Weights of a small GPT-style language model, trained from scratch on English Wikipedia.
Architecture: RMSNorm before each block, rotary positions, no biases in attention or MLP, embeddings untied during training, local attention windows, gated attention, a smear gate, short convolutions, learned residual scales, capped logits.
Each number is 500 + 40 x the weight over its row's rms, rounded and kept within 0 to 999. Layers, rows and columns count from 0. Numbers have three digits each. The size before them is the row's rms in percent of the matrix's.

# up: layer 23 MLP up, 576x224, rms 0.182, rows 22-61, columns 0-111
# down: layer 23 MLP down (transposed), 576x224, rms 0.136, rows 22-61, columns 0-111
# gate: layer 23 MLP gate, 576x224, rms 0.172, rows 23-62, columns 0-111
up22 092:542482477462523509518495511512531527490444504504439519498449543524576468479490552555475518508506484489539463442447527498466538476582503555434412554528539441511461496530485466468539513429527502481525517490507452515501565412439471552463535532494466484523506572473507505584500552573449580524510454507449494502480539452526541510538500513488
down22 092:501427448513474481499524472576438479533554508513508538524424472538498503504503591498451461474482649532534551468486517424485466422466443532466528487510523558493450486480465489479440523520477484558414452496502533501576453524501505473486438522481463500470521537465586506455519504520512530491466587499538472479509491520475508459501425475529
gate23 100:503528524459525488508538489509471474462581468529484430518498473440494438446427545512512475510467500468473532483577444467509475479494527548572465599476401519476519471478484517510491542436535487525440532538506482524452478501573515510537509447469573542526456520464520433454519486427557529542462487561515490546542492445508474494511513481542
up23 108:457516462492438504501526475571516534521476488513566520448519604540618531455566447483510450488531458506506517450492537541495521502559535571506511518503491507572450539536402580545488479527553475532478514513622463482533555459509462510509487525518525488550482476444474514504481524511469526546468453447488455511578461475503487486538527439471
down23 105:460469539504500528508481507500622559509460530447488527457495478512515489475491513502473517546611515459595505489501448450482437504466580493491532473496547588516463461519476569489438467490542469422542547644450494580478488487569422470463517562508552531507465597465560518511530518501487523515513490475465466509435491521522513473467460520496
gate24 104:494536538421465551488471547498534510540556471403515492508471584535530526525481515471467466532481542487496492513533494532445511485481516539484564530460484512459434426426448466522547505535480537488441526519552514528493494544472554452476516415440553447454471500512456421512530554464451487420477506535565439533407514488419537556536501487538
up24 100:517423489508492404513542533506488456507499518443469555473440467576566585521515505388553467454482463518557456518486409464501549519541454622469536448558578524446476518522483434548507561535518533430441537529492519509491510462419471571522477402453553490499513514495583458527480509471503506579531512473466488506533477521542435461471494524540
down24 105:428561511572539500442562497513503539519573488522473495467489542504494484545418564539463552507480480504486470503486471488466474547486566524569498545573464470574538466536413511467453502516585507515542467493534530551446515467429516483522487475475529477564499465553536417465526505458517555518472565494587471522480507434461539461548534463477
gate25 103:511492561503480515467594499510500396497584532441515559433486519451491535507497563496464514484465480463455477422521445446497531490486502608495490463493496482529529508534468457538509501578607507500541531518546525463468448466497573481445526471494431571448497494426546585507454498513406489534448494515496502546505503540494461497515499496522
up25 104:555513539423466532531587486548509499510491514439547484454594548574550497475449479539478467472486542497533487493494514547429575497477516419435523491464477533474488548526490472536469536506550518501459505458543534509497525540468445479475522537510495488497498462484489505456470569480494514487397510506492554484551523519494497485534537501486
down25 098:491504551486517474553498494549416484524551489475535487548592416529540458499534559482491471505537492481489538525514506505507468494507591508503500517561488501493503429490486537441479474492514564521523499452541494475530478535462435500565520508553441506499501548547528512483526523497481490481556541458495549515521502531544511495573502479465
gate26 100:512447485483557581408483478504517509541523548510436474556571462567416541548506473446575531521483458527421452493507506451463485506494446557527519406500492490505473539504474487548481524537476478459501501478514480485521562484514497525497522461510493492491492528491473475510531496466536553557456555534454525525441472508434597554433515485502
up26 100:505443534502457496511496548437491455498505547471499538545505459596459473535570493534478476498525501537459552382461410464499457544547509501507516543432502529431505551539539465540469459406452485586529478516487565584474498469493467490560466480539450544384549430504558523523547506493556525448462578536441429468525496470527491494541459512447
down26 100:456545479497411561517500474509483521495478522456493494537461470513481601445516509560486486447539526512548477495516505529514454502450479402562470425473500504465531479443486534462442481519480498476541472536544498515516467480508461540483505467574479540496457545469522509543488556467536523492490480498535475508561503487598548533369534548544
gate27 101:470524533475490571515546479531534550499536571499544534431468602505506485495513460460462470470609509485523495521513547504426563531515428495467557433455490524450506554447558434472510475478544525525502475452393424552457503474538513454511502475451456443517457528465451479510449519443544410483490512440464421496462578474488562539457490445467
up27 098:479442503512469519454482469467526499473432520518513490570558508527472491536528527587496499497520528465494536514546552561567603406532543492457502517426487462515480468497549455476527462504507508456472502494551520522512528470508514502546527511487486553529482460540527565538543634471505559487447534539527478613403587502503491565532487488509
down27 100:439576514502545464526518507456442449562527505485530494507486470503570466483558455470504432509525490473479541462462539537548498517486531486586614498550563518520536502477485592551507482532519501534506534495430476431454477534505565455492496424457495521525549551508507521444501494444497493598502467498498548480526514498504489538538485624495
gate28 099:526507458440381627464482441552494440513494553524524451485464475488498482508465491448473513539495514523490500571422536535557468499495501526521518457471535494444506565529529472405513493518471480503513500449479542457454578575505471542514514535548498498527491480506481441594520561447565499475518511449534503444493525448554467478515550500489
up28 095:523558424487532531531390538465472466540531526498474598519517467480558451484525491492498552523521488506487546524545478479535479544472544493511502523564539501473565480466436431525493472498494495537546440518497518527474536473391411463579502447482529485507505496559425477500555508478475518484450512469496453454508461532513472517484451529448
down28 100:487492552520471424442520496500501502469532511502501465487483525538556523447407514479459453481456553583499512456594470487513426502523477450500557514471545466523523461490456565566485450434480566482553548546506490494472519520467494473489494514500481527488441532462514596493497528518556495532511493577568547586498484445499480529485507439500
gate29 101:494458480520459526530491572511540470542450496448551481440589446473453532502477447462506496487506519465443511503518536451490564506467476501476462479423473522456509564441538531483447515564443444411511622551481443489552496417518565495491494418490378514526483567462490490452423554531439402465550489473517545454554468460477484450523498512510
up29 101:373578480463489471456490562524492515614469541483492469417494484442543495486476457475456522566528507547439587483561559478438512478453554525501505504447460459528483519415517490472505469524562535449497456512424511446491487512476467467451487510478506450542544488509459521446489552412495418423494484409541554484551499453455411480512456590479
down29 099:533534521452600516476541499553483459471533507535472516518570557542509521495421531523477527513504419550525544487467517543471465524456521453504432500496490538463426451461484502433455552543561551500466505484482508486599511477522511464498470545482485531526468518516513447535523483566497521496533514585464456523511542473555550493423504475486
gate30 101:552453549508458527489457496515553534462489433508480529488536530475461419512543497459441517502558471514495499596494489488500483496526528540551549531525572482474499548488522473558387527495513483405522521479454517516480498491511495481505475427519475530477484500566453529449503487522476515479575601489422532478478556465484500495570538485561
up30 102:499497462537447474463476449468483547507552519442465472471529546524580576476490480461539540513462479472465524557430609490534503529429491465442498485472561461507490554535416493550496490448466453470489502527517478491516481454477490497488506493573440421587539499430484529518506456539541444522482418536455459467571477494408484539572511492549
down30 098:484524437562548528463512490477488541474523457499540449519468491473466522471511522515522470498494519468492512529575504520450434504570483449430485555515507501537516539531520493450477551547551513429517413496513455522423560517550474510447482441440486515485421473474488461537522485457543433529506469463451441525579576483477491445522575494467
gate31 103:528438565489430485385537504453511494539478531476540540545523499498538502494491514531473511524548524525459562506464533491467510518542518495505521467536546536487557535527454496486536543464495566478516444488434489581424516531506451416517483513445462543580497475545461523458461569543499487527471368464433480445544554534533557570509515499517
up31 110:487441532564536528533478547563468546562483482528515489535460502443547473525472512484492505535480556509559484531541436481515484527506491522469439527442454476503471422521564575558451505531511489482460472439502440487547500531500461490506496492537503487422511548458516491482519438524542495466465521475583530525437533452529487470490496495500
down31 107:464474510547384496529538503477522502462541438495462518472599527484511467519475477482520521513542509539471478548456501486533470394519502497520495508435488513472502438517515491446510513492532465498539497476585521507436449509534520393481487480499507527473506490519541447538459512511441537444470464524526533473545532475436510544499440544560
gate32 100:550495445485417561476504449474487526517541485552486495461461507448404556542464558464464542471491529522487506562518505523450477447515486427486475463490538521472515524491538504513504564426477592514516504456510465466521510465510584509471564504588537525485487468481532525481441539452465502522509489476370544539533464500461554560539535463493
up32 097:510525481507479440498504483433523525528544440541568429494396465462536489539426519413508469513471505540454467478501464469513483468524455461546559474514453509520556485492482443540480548510468496377505515520507571436512525485437469561594463635532492446545448517471516469446522508451509542519491503530468557504570495454525470451477547532547
down32 097:489502510519445544497494472529456396494489534525551491450561473590466459511599514409486476462527496462466525559479463481504495490456505497495554421505497499522522558433516478461498489489575566498543531507456572494505517506527541544477527518569530472469527580515573493580471550510475503496485510530457444486512474436481560502508558472535
gate33 099:535516498519572553456471486478438490507441552518500514552483494483460538559471473446545556428529508488415546579538498490576511508526507513502505557547471472485555401480493522430513502422472548458562522487458458509537541515567487542536488503455495482507524483494512535443552446475476507519511611484487547499519506547451441463438541532502
up33 101:467484545529633462472553466438572490533540477489486506563456507405467549526523517498481518477464532504483489487502448506501443538517403528454529543503542551442508502482530485469484510534504476513429490508471580520469501495518474459496474555494503514493582462501485411468517462501552426458498576522554507520548487477518531468431504519541
down33 100:506490525445485524517496497516456506574452494546406568516486535478415541501467530520456528498489456496455419497509512503518495557537519414478480436512530512450500492539452473502501452494466490448430512462450471429542529581508461442525542465515504547393515464540485495472501528522506464471468569564480530477483487538485541511461589500456
gate34 100:470547569519499492477533500500512517512541486500521435514417508523528486483491509525504509477497468512501537535527450557559467479523521442465450479497457523518535584487481480544509447465493480588649410471496539451412488486493441545505497483485446574545544535549456504573452468509444564574531530457508506480564556472474521505513493502438
up34 100:524506490463446453477483493465601504520518452532488479532497500485504526462513530513530421433487480458524485542574447522539524526493521555516505507493530500478487499521522563457456495508518565422585461494561461468553493538523467498468456526503516488545484479548549514465463474483507530421434521465506518398539459502488503542483489519452
down34 101:526551440522497582481458491492484503492536495472542505438476514450461392549484447465461533485500451521486473512479473419489499504487449539506505463430541491539531539477408515543543466395556440525517510404499468498447531531476513511489463555488559554545541439549487548509516488512442553497524485516474510543549564508494542460474455526496
gate35 102:394488594503491475567389542536570468505561443550455468549545440509446485536495488510487464514471550533500415488521505476458432503458545464489526467502531480470549503501543502512473419494472504526451435516481464556525464519527453500501495498508482455544517552473475509544536508455555451502439494467612538485523449499506460441462556509478
up35 098:524491422493529502511510426512438507473456517534421520525460489546608466476479501480470522425500430412498530507487547453588508494493487448541490505515477466532496517536499538509495476526464464490458459564479464540534510533434502471526594452502503529460520459530516577513448447487495474548569541570512408538563491510496481531488501460504
down35 102:492417553519386528550520509505497505501482540526476522440524484488565491506523459470463538462561457547553389484517541542489531539501495505488546463531478464499416598519538486480514496476505491416502403513480496480525515508547512484445493467497480510496484492445488473495517464489496455516522497456502462507415548503524449535368538495512
gate36 099:515482581522458504427438442502536544542530534504493551588504452483507486462446499512402507525569453514500547442458540447508551469513516446501497488549511500503576492511441520535429495456558502438495572476500550544503496496494491470520469583542476477493524450512519567490505512460467477443525563463465468460603498490499552453507539520498
up36 097:404473456536512435550511527521522489503483487412493601421416503466494469535501534483528444492504529529569538589473512474473567469505512575443452503511480455514426430581502440574500466499526483517526449487555501517460408458536484470434492464429492553475543551503452484504505525518559585469563529537464577525485529530497528522449469505451
down36 097:523460465541560456537504494490441531567424492515470494506505527512507513465467571489551528543489475413478472496488527551485544483527477484550500515552569528555534549503506511541520572516509519466525447482473513449501474561497500496502465536498505493499533472477486553492437458579486528565461457540418492436578514535488454463454418449523
gate37 095:403518519504469502538421490473513537505606529598590500455487441481516527465484470399514465486468505526530492509474448468436518565588525533523464543473499512490458444450521462497440521479539532559455451569482515488516505602476514576516543518486528432507477505513495530497527508467529460490507488469494466555512507489447530454517506579473
up37 100:451539547486534496433462507548467516469547520550444467587456474552519536462515512565520488449521441488486575556501536537464485465522518550476534510429519555495470498582477535462436513535526455460496479475458480444499495550492512463478554531522543536545493475550508496452515439421571533498521455497487519471476515539558516555439544532466
down37 102:505494539484542386464547459500525596515489491471563502431600529513524455481494586538475501460522521495509543451543490499480465483502493497483540509446515488555520564498489583454464423511438515484442409517455436512546468524578537484507471479492460562513457526470544501521464478522526458497522498520479484550490556506512507466502575434422
gate38 102:558473484480424519395469493478467466466558505495523532527542487480566588512477521459489439506475463541546509574529538473440500499548444490502468492511476464463439457539579530477406612523435414505544456590550549440483562593542555517490487612484577513511501494588520538511473540451495526526531544487466565540583503525486465549495493457501
up38 104:463477544454496462591500462426495458512430465455422486515470475560533537464504485513517528544556512498486506454487504526463498534440507509508503539575530482500490626483563468488509540432507482439479507534481490489515502533414562482531489437489432437491508509490556511466380484502536522512447502496502505492455488528504444466468478550480
down38 104:465469519494384511441504490568573503494534506516391524420511550482503464454549540479498534468486509531482485500572521503519440498551519513543482515484524505459549475519494499474510506551450499497498489557541550530500519474518543503558576509517483512517558561501467505544523452490544475495500468399504483487503529511446495459488509557456
gate39 101:470503508494506500464560520476562452480498531534624550454509505524544563425580499529512505486483507516483558522505472603476535469528480537555527459502479476538481490505424510507530469547505485454555417470506485528472490453512437524430514411401495588418535513513511540495529489524444482454457465462477519566511486458559498485463531544481
up39 099:447487504562445549485507463499412519530551480435487462564432562492415462533541447469543515390543500399470563517497491476530491532470519560537547461572519564468465524536498482434534503475539497511490512548412504422512531466553427430522444467502495570522457514513443427551476502472505532524560527474497475525502527565497529556447455470540
down39 099:465488466517459472395505493422457496480501551586396534402515450559462466471537495473568389424449493490482467543509502552435523525521442503508471505510511461571534487449502478560545462490488517466551455541505482504531507443573551489562489471501460536535488493489504540444443477505502553507496549430507503468502476481482544469539512501493
gate40 100:539448491472599511567483418517487440559432442549488558440565506492489506429462482481455503452449479510502499498506465427507485451527492495495496476464491453446520452467496504523465506484516484494552499475575520441509499496529584537442479408466441532487442501470459481520496554482486481483519530460521494517479438495510489500560498467492
up40 096:541492554518446502466473509506463488479487462491526482562483480429496566488452476524474452540426468512422502498531528528536539471481475425451516487504509482517462499521474476518437506509558541531532463617542439469476458482490490450463411515453487614436511483437527429531471498508485510442510497445511489456443535511518612509460440502532
down40 097:502452460494564453514483466519461473493510531489489506433580516503487472522506439519478576614512530512498444451491470494512487501483544466488383538456548500517558534496508510405523461413496563579450512550493478470440520534483564438475478482555500430506525542483516506520467540516546472500520432502504464475486490475463410436477508484459
gate41 099:547429497517428525571453458547501513529472442579507501559471562463577452483451485473504515505424481489503508477485545500530538425474515452522440490419489453439469498480570524483530505492508478556543480542431487432523473473452483471477517493480552425515467538538538482499468493452514475532513541478546451401438548454486518508503484448465
up41 101:482454585591534480501573487459450549508557507473550524461509476542536530565470521545499524497468544530509533586425478489472541511474534552459469505525544481493496549514521451502491543484501525484441459537470517469498477527439493483482477473523413580502560504528528486539542435539460510521513536529511493499479497487489493398496434529529
down41 101:484476495502450561528518509516548474458552506522467567593461438501451519533455524489555456545412481476437452479556548536586504482499506558599435425444456580489500504523504482506493438494542472472520582476496563551464484492484563571542464509556486512524500528463514491543537596531561569530472499503447543501507496444506530524527505486457
gate42 104:502485541474605463466472452486511475505510484565526508491475459464509455508537530452491481494468502498471512502468475516535483461524508506549523497492385446492495500500464534474541531563432492458571458495549514511526442513442461446540516445488545508472505524567486455444546540517477561459544464481525480425485445459437529444483550472602
up42 104:445521426457434497471462490475507480494460581488488537544444515503473470498530502454491543516468459505447505480520552495522528513460441447545406501484522462575522429472464454493456531538556490482486472515492499439452486475502513454452494528535555481542469543519500458499502609518514514418527540635528427547516517474507520517508499454497
down42 104:498541517475466577509519517521425507487538481487509512544503453505441523542483470460475451462412483510538516405423509544460489477553522371434527550478494512524567419513528437563530455460437479542512472525500496501510436500417485471477457521538561491602520486495457495456517501501539526500517475546471445579507459503471453537543512565484
gate43 099:494490529507475533503481478495511520448511508522505471510502476427557532514463474500484447479436466507531545466570463454457459443468477459549515489472530454468477502495493555497505463602549497467512510549488531565465519509434417509436475514543539443538461475481474528539558466485497469481501539492446506532521483554511589457539475421515
up43 096:468510536545562520450527483501460500519400514519499516439537466464608566501490523562567497506576475521569501428538543553533502531427531536489501533522500497494530545476501516475516574490480503454529481513502511540501507457543448523432486489555449533440468477465439597537545470607509427475490479521496490413556492462510563538495493440485
down43 096:478513483492501512521496446482509464515550492458484519485460508492502490461483441533460488562437524522480478497472576542421477429538523490502513472534546508479471456526527451518573505484528464406511540504496570479570473570534491539478580413512491530544506503484541553491514489474451531441426468416477510569492523521519493481473533522434
gate44 099:468536474506447466475437450480536469564509400499535508555482540497477489587513554495519450503507479470510475477437492489593483512521502484558444450547588452510514489519517466465555593512473581593503484470542454488432544491513513530443504556533497536475473523496474540443544524525503539463540405469552455558483454513476411472537484464514
up44 100:490503490530547505503491459493479485557539506448480468482479539513524534563405457528502457536520570449462468464458500495484513502533528524519556483511521486509532504531486421471420512498474470482582567539514481484538495559601493421508565500590504494491454503477521526515521506570534469460484436508508522522515589515460477513420474527545
down44 100:507523447453581489461500585484507431505465479405554500505520475499458437506493521555556530470495535525583480494513512473471466550533469498473533524527501518518546472539594454440501348527451496504412549514509511515486526455489517443480495424476483433492513484491487470492526527474484572586529579466513486506468436528503427546540445499488
gate45 099:480493508525568534503509439440512516527478488492511500461543539516517547440567470541453485456671417535510510433503569487431502494519431524548497454488521548459507500540559495501439542507520494500464469580471460517487530521418470519557522496472508472514534448529515446453504505495549495504568534430453513482465507543527512487538507445496
up45 101:400478447494427453543489481482528448511494447415465525444566506558478503534591437543518484520532447488426508364540562459499501470502517441525534467506467550475504519485552484491542517526522501485428485567452438537538563559493499537553520535531457477489525483535477474430552510486591497536493507501409490514507518524543507481501543528490
down45 097:529468567506519494522532566542534516585528581370468489504472481494479433560417523532487425542461469499543486543485439548504526457526522566489513523563511487441520506500612465443586486553496487535568499489409558500513517594502493465462505589517517522506484483538494542451474483504468445495482565477550418500469459440535462470573524526454
gate46 101:464469537512458486503492501475521450464436518564549511593523478461520571486532504559507499525548497451484481529496492513534480449523551443514477478533502472506434502461486483446519445480467451514542490530590593525472481474489494553570515508465544502534577508550466539562392525459508546494476460439466429527444458525445460501453464432483
up46 104:532519498504428538492472475521526584503425526486548546416468468509525463573447472523457549501533446434521478500469514441542524562520535464501445565518440502451545470582496536510464465536530523510453460440496489493495531555598496474575527494466494481458456453508545453450437467510513477597523555482467511500529508500521491481523481492384
down46 102:544481494465468499437496484452483483452529445506470558490510514471480461500495515449473487464444447466461453481518452415508581505460506483486412459557504499452446566534473489496440539548493488529529446483479462515519514447507409467531478446573480496515490473491551527492539432506538530533500504460471490509500483535436468479506570522450
gate47 103:444506530431365508416518461452474453491596486479553516521475516546476516541519506488534545475445558483490538528457540482468433444504513573543554535454445550510501421520527488490490534501471503496468470498528553517505524523481514535449473482554451529517552484496480444551454542504455522515479500474459454540501434436424516436525499527470
up47 106:567437564505491517374522470479478490477520536499499483507501495525538554534554498489511510548451565506489452523459546444443532570519502478516488538479520513531595522541567505566466482530512518414534479539505444558545465551486497515503501450535495493485566519507464445514525494471497468489445507516551544504443504549460487579496456423461
down47 105:468531476582622520550419462505489498430499486520520537494414519527511470532561416533485502472566450496517519431512529490474519535568452475607581527574507500490500507480494569514600552468443512544518522495480534584458515514508494537470501519427500469483488475489549539556472562562474478493506510453464537535540554451458495574451466474539
gate48 101:481520560448423538564458433548469531537454574512520467521529504423402567455541513507482495510394560559515544474577525513432458532554495491495459522535544458481522445420427441503475512507508482476513512492427462529470463503518503500532510466518520480534490471545554511492471507414475516487525520453531539495532527439545542454488494500489
up48 101:541538497499519482526465515501428523541516473506469441528554456460508468507529582438571552485529450493467536564581422492477442540520544421467514516490549522448526457486525520494572582514484466502554486461473545511525551522448435529558505514448508538478607526591537453523436495482514582546497512501479553439443494512476503529466474541525
down48 098:458442475537456465531559510555581515521555447527525526446462510517479553466475469537441528464502472494495491502470509501522415526534492509465485550574522508484481509429522533554538588418516558459523543522517528496473491480551485424512476588490516536446502520618455466534477422443473506471404520504524508486462453489468548460505465564517
gate49 099:566442469473408470488521512467479524406559534414522432504500463455543502520507452579490507567530539486514513502501576504469488471485559506474562501493444564473575523549443563518486537493466482434508493529418445550514537427496556476532481473521541580525490503488488505486519445453506470477461547514454505472446516454500437546491492583511
up49 100:479543491542570502482516462502456550592445491502531464513497470501528528472499420504514558559512455459542527536439467473530488505508526552433465528520540537540486525375525447508485455444559489526530522522523558560634476438517470468451502517480577534563440480595535500483477432437468514494477520559538414510549506514527547498515509567572
down49 101:474472481531475473650422469463497469497449491582493536508507512498469582569489504534439516478453476414459462457467513609497490520481526561508460480506517505567519502540487497530481442451485537532476502453504498502516499566434464487447501505469566507500485445595529524455478483430519500485507481467484554505528453514482556417578511520506
gate50 103:538469491542519492467490564491512474461496523480424540488535538510489534496551534467456510515510516466479520488534540475570500531486471572502447558493501534477487504490481475470523495516557471460510494458571545525478486486532483437493563527506448608570478500527525522436519507507439472434450524518524484535450475467433545510496551503521
up50 104:372487458525502431456436480493491402488516471483495571557523540512490489538504448524471478493576542477496503542510520490488531459480561473531524523481488539571477533513584473520518475459507529574495430543490506522500575578562538477474496525541539538490490509547516520488466522506511461486529478494473488519535522488448552483407493461438
down50 101:506397498588555471531536486489533480478527537466524532505475464522461488480411557507442482451524446471564463450511490476508448508387550475556498475509502481519517490491526462520421521563499531447516536458491462393490480500504494506479508528534530458503542441520478491458458510531401483532506488443521533506485443505472511463486486505543
gate51 103:497451478474455526461476430493473354475475550473482530497511459604516443470512517515447469491505548472543564484476535532450452453562461486481480535414477551461486499549495574463436500515487518464489475485510446472494465520512505480459523517495498462502528538514507425579473564563454459443484540510561550475483441502507470544512530482464
up51 097:450544512481390506508475534461470431540567555478506562568473462523444470543529481526443473410513506508484440523469438555443538542491470533524481487456535580466532561471417501465432515503442431501533447447492519527500495530532491540478548459467568429449492523551455485500522588431503438469488510496553486491497520565501509473427549438540
down51 100:443554570515581545511554476513544421360514567437518514429462481541549467461517451494477556524525492533521569502473503514457526477523584500536490411486510481387461500495517509615510537579446511518476515468553465468517550518545527514527418505512548434498531488447482486504461474486561436485442493491507487542480495484535505450573562465428
gate52 103:493489441447523475561543476442464553597569481509547479463467479452506532505439490477504477529483480520496516573470528516451426467499503466532520516498514496527520510432458471533535482482464493533575461529555514399490469512488504532485476510456471547462496471497473486564475453436558540474466480518472389531513524470441540524490533478477
up52 103:478522485501487437512545419462489521492440465483535489483579488491526450494453532503601512479456451509471407502471466447422458442473489510524489503508529558511510548453540476490511486451466523527454568545521498554546547495520537513428432493492464515477478486477467515446502541555540503509551445492427495558422538520538540494477442475519
down52 101:539471480498542526471456517493477584512480534484500514479501545494461509551463522454604532463569545533443488517537514533427428497522492434486472460484544454477468545490509511519465526505485534549424519513511522496486490486420552466474548493536551480487489513461430445505458513464495510467538514486549406503525522475574555452594555511511
gate53 101:471464489542407472493470443546489488475450441536533539502470505560431594489500522477457545470479506457559515487505544474506449514393561520401496489516535480539512434529484498482487534412525494569446465445532420503566550476503504488522550535520486537531433481529551503460562495561505470457550462469485512495418477491424540484440539493475
up53 107:434450503493516537455577489530523460468496534450509578513472522508503521513514425451482510443522433553557496576452510541557508557558507537501485464481532524524555492499506416455397560546550500474528528470573513479470508482507600533459478509468529454537441532503524514443575501458496443465491514446487542491526579451540514541494489468488
down53 104:530452487600563497468453411535527552507485524511473455415505506514459416537482524481480472460434530485478465517562519527503485434590481508491520401459513432529506586529540530549541506541491550523428505477443542541536503532489516490474558521545575533477572480473511490537490533477506448545582487578559498447516498518580441510426542537546
gate54 099:539451558504496480568490480376477468511478513500508423415518495536429492518488466445519530488537390531511551496471456397548462472474460586467535487477450455522470572500513503520523504536453415439507491485539490490497472547542507537521415443481469559511526440482533439548479495461537494478444495549464561483535468481463526500552456582412
up54 102:479631483452486540490471588622491524523569482556532554528426473465577452445448500514482535464477491460435488478482501492479510513483558459528482471552572495442529498516455481466500545491525548513482450452516500473554500447466476463502509510539520590481477516440537529475486491555477495520572497494491460520516537544415489457544510474547
down54 102:446521483501555494542478525512499532454479535524492549486508529492542479513506523447497519498510491515523482428526572532566525496491515509477467510489604468548482503516503467491406485490453456467541479497559536496537533447509400552523578527508503460531437533550479450563456504486473482480406537431534460471551551428559484470518518556522
gate55 103:497540506520475487520483582525451509454600507522481536479504563502482494547487578461434451504559537475496455477574459486518495585514458534461539513498513497543541517511553458458575528552478506514445548494477491521501510513506545533545513531459503551507500483513416520548531540560494512430535467536480498538574505514480468556519526487561
up55 096:440529505575453489497515446472572524535510448563477456531496451526486498492485549553537486459497487470558539429529403509483455530491434531535555432516496511474505522515513461492444574523430475483559504532525552441546479470487397468506517518484508544470515510466540476476576523445486539502493485460506529541519559453505448487447475508512
down55 098:460515555507480543366561425516407487434466524485551471470492456531501500499517481475477485510552509481483531533505557468561524547466558451498393531491492527450513539528485577497477572550531410472490505497498440546535548507493424516443511469436516517532545498488520480509460500421519453506498565425515475523435564467521599526500416503495
gate56 098:453521521526410512473494520539526529455493538509453481538524450523470580491549445452493418520449493503573543526480470513556493504503446522501475542528488524467488501429542458485530549569513475463493470576535532520466461483456458466540447555521538487474510583575498480491425530532447550527517424373495503528442539503471471467457493507485
up56 103:448527447590491528516538480531512514549487448580530422470440579506462478547491535501480497493502468520485518536528483447486497490587548541498572446388430492448479494491483542531487578477566487540538479414438496513505546556511483473494550460471474517456481475429544433470555491395506499494565492504491488498476476503532485541463505502513
down56 101:511439459481384443487477505520444500465459518528497474501550565464549478535490475460459493563460482526468544480511479592474550557507453516483555504604511470495511501484488522530587568457584552502527543505498449467508521537504489547465476457486466474520466483488498460498445520542455465510490537518532499452563526538484472500489463503500
gate57 094:467507453497545453445542529518497500451517539486439503514553567515556523439446524523542435474488542475415509479514462447542479519531460488503460416554462517464499442519519493489477540443434482455520522496511552512464498526553524507445475449522492478489470565493463503463500543466462505447556498527481479540561518494470471527495524520550
up57 096:555453518518454511522531543481570441539543500469437547547526523532487484435510482426501486522405531527514538528546518444523517423499489432463517477527414544509488468482525544450495478550463508512494573495434511456533518494502485539480564495569435519434510525505522548502512526476467510496501523547522522457490477495459514484486514442543
down57 101:412566493514521498489521560509501502507522584516536497447490510496499436463447537498495439445517503485503518502510511476538505551534499561475535512531466505466459558518502509517494535483526576554463540505560398584433547502482589518505572519463519489487485577531495497447544538603545537538541473489541632472497488479403481542509527535512
gate58 100:527527469456481476538502498540445547530579483528502433495467524470491541504544485379527498502541518520514590528495498481620460445475522516428512490551545497577473531431498530515520491494528511517513576520499547557470455529440536454512520511474543515513489500521499479471552519507467463544538553428487447487534499561537475511467464478431
up58 094:521537474516478549450534563539459504432535496499458505419547468512442494525424531517437488442533567466541540459520489564485535486467508482461514533465462456480496502450473511511544564528512476513467486537509536514530413485547481472521525440444466503522478494520550448505542529526485525521520510481481478490393459444493507505608515596538
down58 096:472549509481505491468502466477480493501532555531562498554534491569483529567508486540529484542446485465522445494478478555595453464533515430479469533496529441517579478472523395483574476475462477528476475519513462483494562545490492507526458448485474474539495522539524530475492554464541526553493477473538501533518490452463545525522469558564
gate59 098:565488605470457507472487537515492459503566447521509465467529552490498460482507502490572486533521487466568504415537495538437503585486514509572498553504468521476431462511497534444501406559461521519540509450508545524546439510413499521532529517500541487519474494505509459492523506542492466523491532513421556483466524476552511479509466455502
up59 099:488559444579537520518515496501506523501587546485467532514422501551452509483474458459541509477508572503443416464441498467426494438518534483532480493521510472489538541477450442493485512557535480488540451418539507541513544461514479510502500506540507556487499456491491438514402477458455554458501510505496524548482488454553438516445474486525
down59 099:508541511469471544488471469426475505449478492534451468489533502445461477517458462538476517449482525432486546520459521531394503512583487511484501443465516510482575521554509503507503561466475477488518552578492498503537466484517507474536527471465460562507476511471516453528447493496570436477447515415591457408486479487437443466428524534453
gate60 101:536455505559485460499514529496482532497514545546513488566550419484464512543563480474421476513446438413500438549448531455534471535503476553439563449477492529516522462472517568480482449533546512490500521586556452550457496590592504481475537487483421496467555471551574541590482536473450478515523543541490507505501536475524492472464499490446
up60 099:468494553512495446470428517486480586462496487445563454504497429532477483562478573546473478545496517483476599598487506449456505548446493528548539475511467454536467492503475524578495468513511476492532451517453548461471393420445533494404541516455499555541489527489477511412515532501473555495529475562525515476430459509482416509493507465455
down60 097:564451482492434564500452447494542519531534442481513452505480478540506516439489486529403471502525506529429546489522468458521464511505455503537506507538462483542531546536508507542575543549477512516434474463510533486409523475463459428486468450485549472603465500450546500463453462514432543514481535491487527420459554452540479548499515559530
gate61 096:515502513478476488428546529448522424486489474481466570472504500517493500603475560602584503479515467561490527536422442575539521525544483523501495508509501527475505445558500476463512534498504468466558589460550418515484517490514520546468536552532471463503553547441553437535509506537476449525545548464435453535540535474437500479583545490504
up61 095:514501409595573493511481543526460532490525495488448559527578481492570489537488468439552520523449501499444578485517586546555537489519546525469559567497499481514569479511406533505482530442490483499517438497511502465522535489486489537486529575452537450443473490459439531551503482429492540516522439490517435438504521519492564546470512518493
down61 092:515498489451578493498523479508497533518510516461502524510488481480522461523552485490506504542452503478459526509501586540610629444526531470540545449448519551507534503491467426501517497470538441488494532524490488487546487520476494358468473457450461548522531463535485498510499447536488469412434567515427491450482521537557473464536494433551
gate62 099:543507441540482451536502469424459530509433465455521502541603479499463547409559540486442505457519541447434534430524449487517607508493430506468508487474470561507512513511567532536503511516455494455482478494541539527525479503539481500551486445493556519518481471566508459550536464594526484459543520561478490523527499516571532484529526490418